Weights of a small GPT-style language model, trained from scratch on English Wikipedia: rotary positions, untied embeddings.
Each number is 128 + 24 x the weight over its row's rms, rounded and kept within 0 to 255. Layers, rows and columns count from 0. Numbers have three digits each. The size before them is the row's rms in percent of the matrix's.

# up: layer 4 MLP up, 256x128, rms 0.128, rows 225-255, columns 64-127
# down: layer 4 MLP down (transposed), 256x128, rms 0.0799, rows 225-255, columns 64-127
# gate: layer 4 MLP gate, 256x128, rms 0.127, rows 226-255, columns 64-127
up225 099:107156127123158126131150155096101079122111122116122091136114134107119120148162108145144118131172074113135135135097110148137116106141154197107177139125115133117097117169118130166139079117124119
down225 087:158086131129134108113160106141158186114139142092125131129137157106121145170156169139135115130139140158143136140109132126170131144161125107143142102130145173149141078139098120125133156142115094
gate226 106:093131132134116117165097134084131136139120088094129139142125150136080111132144131092099096131157119109103103141098107143106102147153119095119149101119112094127136118096085144096122152133136125
up226 099:102152110127095094106155160124129106149126103113146156128131174152086125091121135109169122115114135149154160117143141158103114134109133067150095129152155129163099136093131133139154085103122148
down226 104:080088122133099163143128098095086140145089175162136140133132141108118093144162163148129114114148114088089112118128159137138119113122132148074125124126147113113110114148103125157134152115090118
gate227 094:142155136112084173131100157121155145113124140120142165167144106141113121145114122169067136167123128112104177143132141147160128145089117088089123087111179160131141150112113097128111118160109131
up227 109:110126142115109114133119092126133138117167154106165121126125148128098099159141108096134135098136131131138123107129154134106124123125118135149128158116081164114148139125129150102171111110103157
down227 110:132106126122109117146104110100102169124129138159113105116124100128134128161148098149125138131109105101162091122122147086122167122160131185113140159137086095122129114085161139131110126096092129
gate228 086:167145148129117167157148136137122136082116153110127173117108120119113139149123114146126160113131109135139134155127101179150103117158155138104125224144104092127111161145135126167137117123125107
up228 096:131140108096159122138141144122095098121117112120113091155155109101108109153093164138094130112149172074146156124114128119172126102113111126156093181181137125128107134126123157121112134129137088
down228 087:138097096134147104122147123119135120132139111108133171142166102158123158130171162105120129136158137125114128184110128121131097116123103127180135146171138106128121156169144124117117188115081080
gate229 097:131151131136198127085144127121177079089151114120130098083142118123139115128111104164106132097149116096105133140113113148149105080085149105106149149135156139145101178155126123141105147125117135
up229 101:130113065145092139134121128079054101152119144140128145143113144115128107137088148105157068123126129114160131154088132181124162109118105167110095142128120139146137063168153113134103133151086150
down229 097:156107111118109133099100115156131150176092105133119076103147121141140124163150162139091125112128129131127154130105112163111067091136137120147183111157135143112150150104138114091113177091133090
gate230 096:107137145102142123131142118138113118095132104158097112117119136114151168128119081107127093175086104122120128153163148091098134114115099127147144167134098142178096143116123168176117118113136162
up230 101:122077129120121154133158103145138150082140105159146129164136152133117144120127095145121124122100124115152085130153113106104123168135201115145164138097096176130144166108146161144113143149142125
down230 103:117128121092164117184149115127133174115134114109092145111096124115149193151133115146078131135114126126081127136151168105104175148094122120117156127153118100140121127109132096101105111150138128
gate231 101:120141143150169138117177081106138120103132156103133167139084105153102136129183129097124163146138084099120139125121137147124124108123132120161099139126160099167120118126156127107097128174112142
up231 096:132139130151103189146145105096130132136115098115161155157143117176141162164154133138080134153145140138144128148131102123130111124119152109148139145097154132171089131092145168148103138111091143
down231 106:121108134128125148132092140167158125137112136119109105141124104130125152128136131126085108121151124149079131137146108155160105118097134170121141125129112111137142126087153147132147088134108086
gate232 103:128135136114133143155163111117116130117124157105116115124141126101138136112096112105099116103101109166157096147120140126166068127094096121099189142146118158136139117154102141124076102119124119
up232 094:141112151149123136152165141134152145115163123178161161153132132140148128124158110116129135128117117095120092150167157135157127094119184074073146118141111144126129134137148166104121137085140151
down232 099:123158087129136108132092119097130131085105076105157107121144102134152089138129112114134133132167117098137132127111115097128125131098162155161084120112121126152140111128110104124189141136092140
gate233 090:141114121122136126076117112187143124120104105116175094133113107153110131117150137138140094102117122146097113167124138137139107146147096130067117074065145129170111121098172115143127117124117106
up233 093:103149084133098187098153142160105135120101133165181120120122123103146141140120134128111121119108124125132154137126112103155091170136099114111139141121128084126146131107110112149162103103153103
down233 096:146116109146138127096116125138136068135149126094122117135149180140156132073133088108135140119149115111123141116195138151147131121137117155078079146122149164112131115120135116162091117132118171
gate234 097:138123148130106117139079154110142124105130108113118171125119091130180171147167097125141123110132147138112106121135122154143161100156121116131144114142121147142153152118071083123144091119109154
up234 090:159059098134137138118085152173147149125138136076115173146149117090148146129156148112110113134140125145109184134141134148138148088079139123122100099138145145091145112134158098120123124111169085
down234 097:125106079074105113151122167134135153140161128133149083114138183124127127103124120168133142127126169137118136087098100097098098136162184132097109155144147092144142126100119160126092096134133132
gate235 090:119149204120160138099117123159139082140138098127102141101082109154105150113089124128163119123131122148141154182119135148106125115148150142112116165147161125106114106128130150141107133115145115
up235 096:112145144110135113106159168130126142153096117151159116121076123161096152162148100164152122120105112127137101141083110150103146098188124174115105100166091129115172111090141114118103113149154104
down235 095:182137134089139127137157139109145120126114160106125137106128179137124131136155122121109145070164108112145132110143119128110113134107130116147162128129154089134139122104121129099120139112118169
gate236 090:093164114121106159117108137132099095134113150082154111106149116143144115168145147165130130132130146144129160115149142130133118096118150083140157157112128143119093109084130138097113188131100129
up236 092:116107130115082132125128128081131143148156088195139089143131142076114154093189129100100124156155119121102098116111110137147163126112133142129142115114099109088137133154141102077126125163104131
down236 095:168124176112117164124110150093142133112104106151155148119075139121109149117118147142114128127133138142117109127099101170132112094118114130118136151133117124123145134161127100127129192082154129
gate237 100:157158195141101100131112155121144110157135142084163128150149111125147151140135124140163143158108139184087091167101134139130115122138109140135118139100143124170149117119127181137152172108143115
up237 096:130082159106185133149094132126135118174127169099136158126084133162162152104168153108125152114138149127114160106155116135141116132133116125118131153131166147118129118111137110110158085119133130
down237 101:140137123148157119132122154103153101127079107092147125100106110132108126136073108116168140194093137112109132086117127124159099119144117147151148134148112126147109124110141135109148132119089151
gate238 092:119164110127115139109096108128143152098126118117116084096126077123124122133105169135126126099107161100105089101087137182113159109114137128109123127077107133135121165097122136124138123158149156
up238 099:135100114160112121187111168144138121114140144158154167111160134120162116105141107155128145128126154116133167104171135142174120159083106128149118109137116137136095117138160121076128090135156087
down238 092:109106113131140180107167105092166155124148134110134145140132161175138192140158162112113121146131135157124153189108114131120127164143093106133120102091118134103127113182134124133093143121096137
gate239 086:090118141137135132147127120133121117120094144130136147120102114173106139124117163085106113176137152167109135122099117156115099156136189147119121133117116120132132107149111116121097096092078150
up239 096:127143163144132112100126136150114105116123148124133145083086134118144110163148143127115124106116124118123130143059090146130112144126176112116087143136119127133111181129135092109172123133109165
down239 084:117166124144162139124129092149134107120134149129139138162139109114108128122111105149105122097164114134109117109167135129121158152113136140050119121154136117136098097044088104104129077152115123
gate240 103:150106133130143146147096075112109102138149161098080140108160139113174118117122124108157120139141124115135119106126123112106171132085109141135082102106112132132114136126106159144101176106115161
up240 104:105164137111129151104149102157122086103165139150136139122094067135171147102122129146120104125123104124130146080133162103138074121140110146134119102078153122155126134102123111096086102158147121
down240 102:115080119128126101095145155126114148173149136138181130177111074056093121145167107124168149133126107137088129114126113125085118138115102138069129134133137114085147132126159139158106112116112092
gate241 078:110153163107129118085102092142123128106120146133122150150152149114137104082098128108106143120123132123124115114138122121148114096086114161077120097122061131114122118139134131102105137148096147
up241 081:117127139138135154150171091137107114130133103100086143127088123106150134155188120114084113131171142115132135121129123084154115100114123149151123120104126150121151134117108100162119108103125128
down241 082:133141150107158109087130105130144118171103178134118138158103113107113111052080125109161149121114130110132127074120102135142123140117130144103103133089134117119072142124128126135109124121139164
gate242 103:081137167143120169139094079123128114138105159104092131119102108137144089091097076136135158134125140138155102133129108131140138113141133157129117113149118123124094147078113123140135178062091135
up242 110:127149148101149142123151130191090131132127137146162140144126123152114106092126111110138111086133117150123098157131080154103114140129130100065101126144141097156146113169094096171196112110147088
down242 109:096111187137109161119103145146105176126125135128114127169094131134126122141122129130145118133113133170175103119102143109097119099128146114095159146137156110104113165079140153102100148169159181
gate243 103:125093134120075134120093142098125125138139107089094106094136097112110174153088149148153153103108098123122175118108121184121117163099106145139117117097152116123132159133073117157120148136173146
up243 094:116097079140074123148105146085098112194151178170123131132122164144083134166159119159135086094171125116110152152173159132119116154111124062138120106138133121101113134135145118129111125121099108
down243 100:130154153110132128102096145109135130097143124119139125146115106137129150152106121103114147127121121118110136169093157126090163167129130131108119109133131134118073149115135116135086160143129169
gate244 086:152147142140143136092116116120162127159135140121139161120107102106100087093123131084156071096125117118109137155129094118131173080101116139123140104106120113125075110138116124118098110139118109
up244 091:116173072121122087109156174146157118088108147101131172114123137076130081124114126162155115117142161148115124125165145108150138125133139192155139158158100127139138130152144093142118139099125162
down244 094:125118132129100149170129127089093127125147129132138105126113109141111150150170134159087163173173155133183142105108121120106149120177121125144098110118130128117177088050093120115151145104097131
gate245 108:138129154130151092169129116135113133121111136146163160153140097144140112142144089144120090166131087120139098112088132100131130098132146146126087128130109147156084147165069136177114129083165143
up245 092:134075086093082117132132116104127104101140145105162164174119139140126109161116150155125104128136138108128124092123120131165136134164073141073113162149128151145135118102115103138144091104104124
down245 099:133129137131151103135133105115137123085190154111133149140143157158158141135128068159112105168079082124130181099101147112146125132153166133142136123101097139150128120114104149144097126104158166
gate246 093:088197091099112114109100141135119153122109127099074108120144121149104121104160071099147097144131143129102115141112185134104156124111118126114168130126110142155085206110122126087114137088138125
up246 091:117131116142131168144147148149141109090150110148092096126104072135170084140149122108130157087126097155148131098136097131159125162085169115077173077115078140111106127099101108186155144102139111
down246 097:140130080142079104133135139104097150084124105139120162148097086136092131142154157148125133066147120136128101132151149135094134084109110123137122155108139094117181158121105154139100099134139095
gate247 104:149113140167093139132132145101119127135133178069144114122154128148144091111097142127140133092091148147138128130083133148101150105128131094120112111124161125127154148132083155134123119142102123
up247 094:115096149136113096144189130124104135145138138143126081128119117138145149151168127194115113123098088118118075115152154112148166129110100127099091170100129133120136120174133130099132108108106134
down247 105:163094094179161134118124091083121141133149138084136110130133099108114111132156121108099140081136135129143174132105144112114139143138117161170131137104126093134114146102092177183121096152096146
gate248 083:064101133183114149205160135125134132131125153118121111126094134098135187126152149132141065103145080084143146122109102119118152123120120120127129097112178170148132133089140103140162125163168126
up248 098:153133090155141111111130083107111136144128135153101148087121132131087144134134159152105132121078116159143112159168143119138119125133136124077131125171105148190143123140136145064127129172139106
down248 077:111151120121139117096117114087124102116102155137101104146128109104118112094097114125149131122149102087143117104147126134142143109123121114086120119134161106117108100082128117114133055148118145
gate249 123:120111106189119197146121138112134119155142114098123147140113143122154131107121146148134116154155118129126150107092148149161106137128147148093089138139163172145130129135120113132111137130124117
up249 101:132155152128161127078116106151154141108127155130145114134175074117150086120124140177175160153121141137147106127171110139147160143112112131108131136148068127083137106125108136101149136138101114
down249 111:124153074151126135093142079158113108144132095115092144073152149143149149102131106088109143149148120151133151135125120119114131126112119087138144135087132147145117125103109109134112154154118144
gate250 092:094141123123152113121162092121168106154151144089140141134131125088123121159131125081131108131089128145094097159151127117146146140081150140117098138110117102089129156118073138102108136112107089
up250 094:158103129133093126140155089174168127156103140150124145177075159138154139136115125102095121133116120109124143133129101111145176182125133088154157124161151104155106132126099145114146109133123117
down250 096:122143144129084137159121169115135168123171106118115157101118159137141165132121166100172105105131143131119123116134131114110116075150140164136076153130135114164161144140117134129103132134125150
gate251 098:099153124113142156138099125105127165086179124103160139125173121052119097141097142173154120157147119108098141140146132136150121112165082139117139154153153142129123119093121120156129110174122130
up251 101:165157129174110093143137095147156125132125180110128120122100179131176124148164115124150141085139145157145094152120140125104165139117169095150093135093076103123145124179136145144119173117112135
down251 101:115138110131110107158148132112101114156122154085105105128132134138157143127085140095142121106111138124114110177141138152152126138099093139150119120132103181104167106229121132174102150111159142
gate252 097:168096110108140112103108134123103121090088109113135109137104104070145110128150107113149122142110124169122132153113122137153124103076096139148111175178129120110144120170112132111101131146129114
up252 095:126096174166162091091121151105102128147101123101116162138137123094146166110190103118193125128128094143157116099143136155113129104111100142135159157154148104114168154130119089136119146123138083
down252 100:152141116102118133109132113135121109123124126133177133138138127093136106179132094136118122157182126140100168112088137140124094148077107162101097105106125110102121124096112129109134115131139129
gate253 088:100156103148108134119113143129083136129149128149160092138112122140111125118133147101186133170175087150102084121107184137121156160095112140135134127145136157152148137160086137126135156124081115
up253 097:133147110141111128132116151128097108125126101169126147140102155117144143152121119086117098164119106116102132162102130153121164113085113101132124153159157132122133133119106136140155184107105149
down253 091:108114133097134100132121142166096134137135151145149087122086078102103110116117110069145120124122129123114126095146165141135155131050116139092120090119149133136074154094148138091090169117106129
gate254 105:181145131138110079128102139090121102109139124103137150083166082134107140135122122126105122169129162100106117116123159092210107126110131155175093123101102134066159123108127095141112122079140144
up254 103:125135129130115107083162134088118118122091088151138100095154121157118154087130081137132173142167123112120127151129163139177133109176116145167114093088088146085120161130121138096117136106122130
down254 107:108083162124119147144144148152122119161120151174171089153055154117160118123108137127141117090104115153161134124149147102076183144107150113084165148175113137143108110120137116151125137169109111
gate255 108:106119108100159152115130088113120103139128136125113118176134124131132142166136118113158110147173143117085135132145127151131175144142130109166099096127145161119129116097138130136134130120118086
up255 106:126123106133115137104163083156113113139159147082085099135147103128110098119114091125174131117137149130145138161187121135138131178120145128101100123102098157117108105075144107126129088120135148
down255 096:104123136113146083091108128176131145117122141134123152094151091116131134116119136142145109117155120112142150105105169134137119122137127163100136131106097094147127098058140122140128082132158146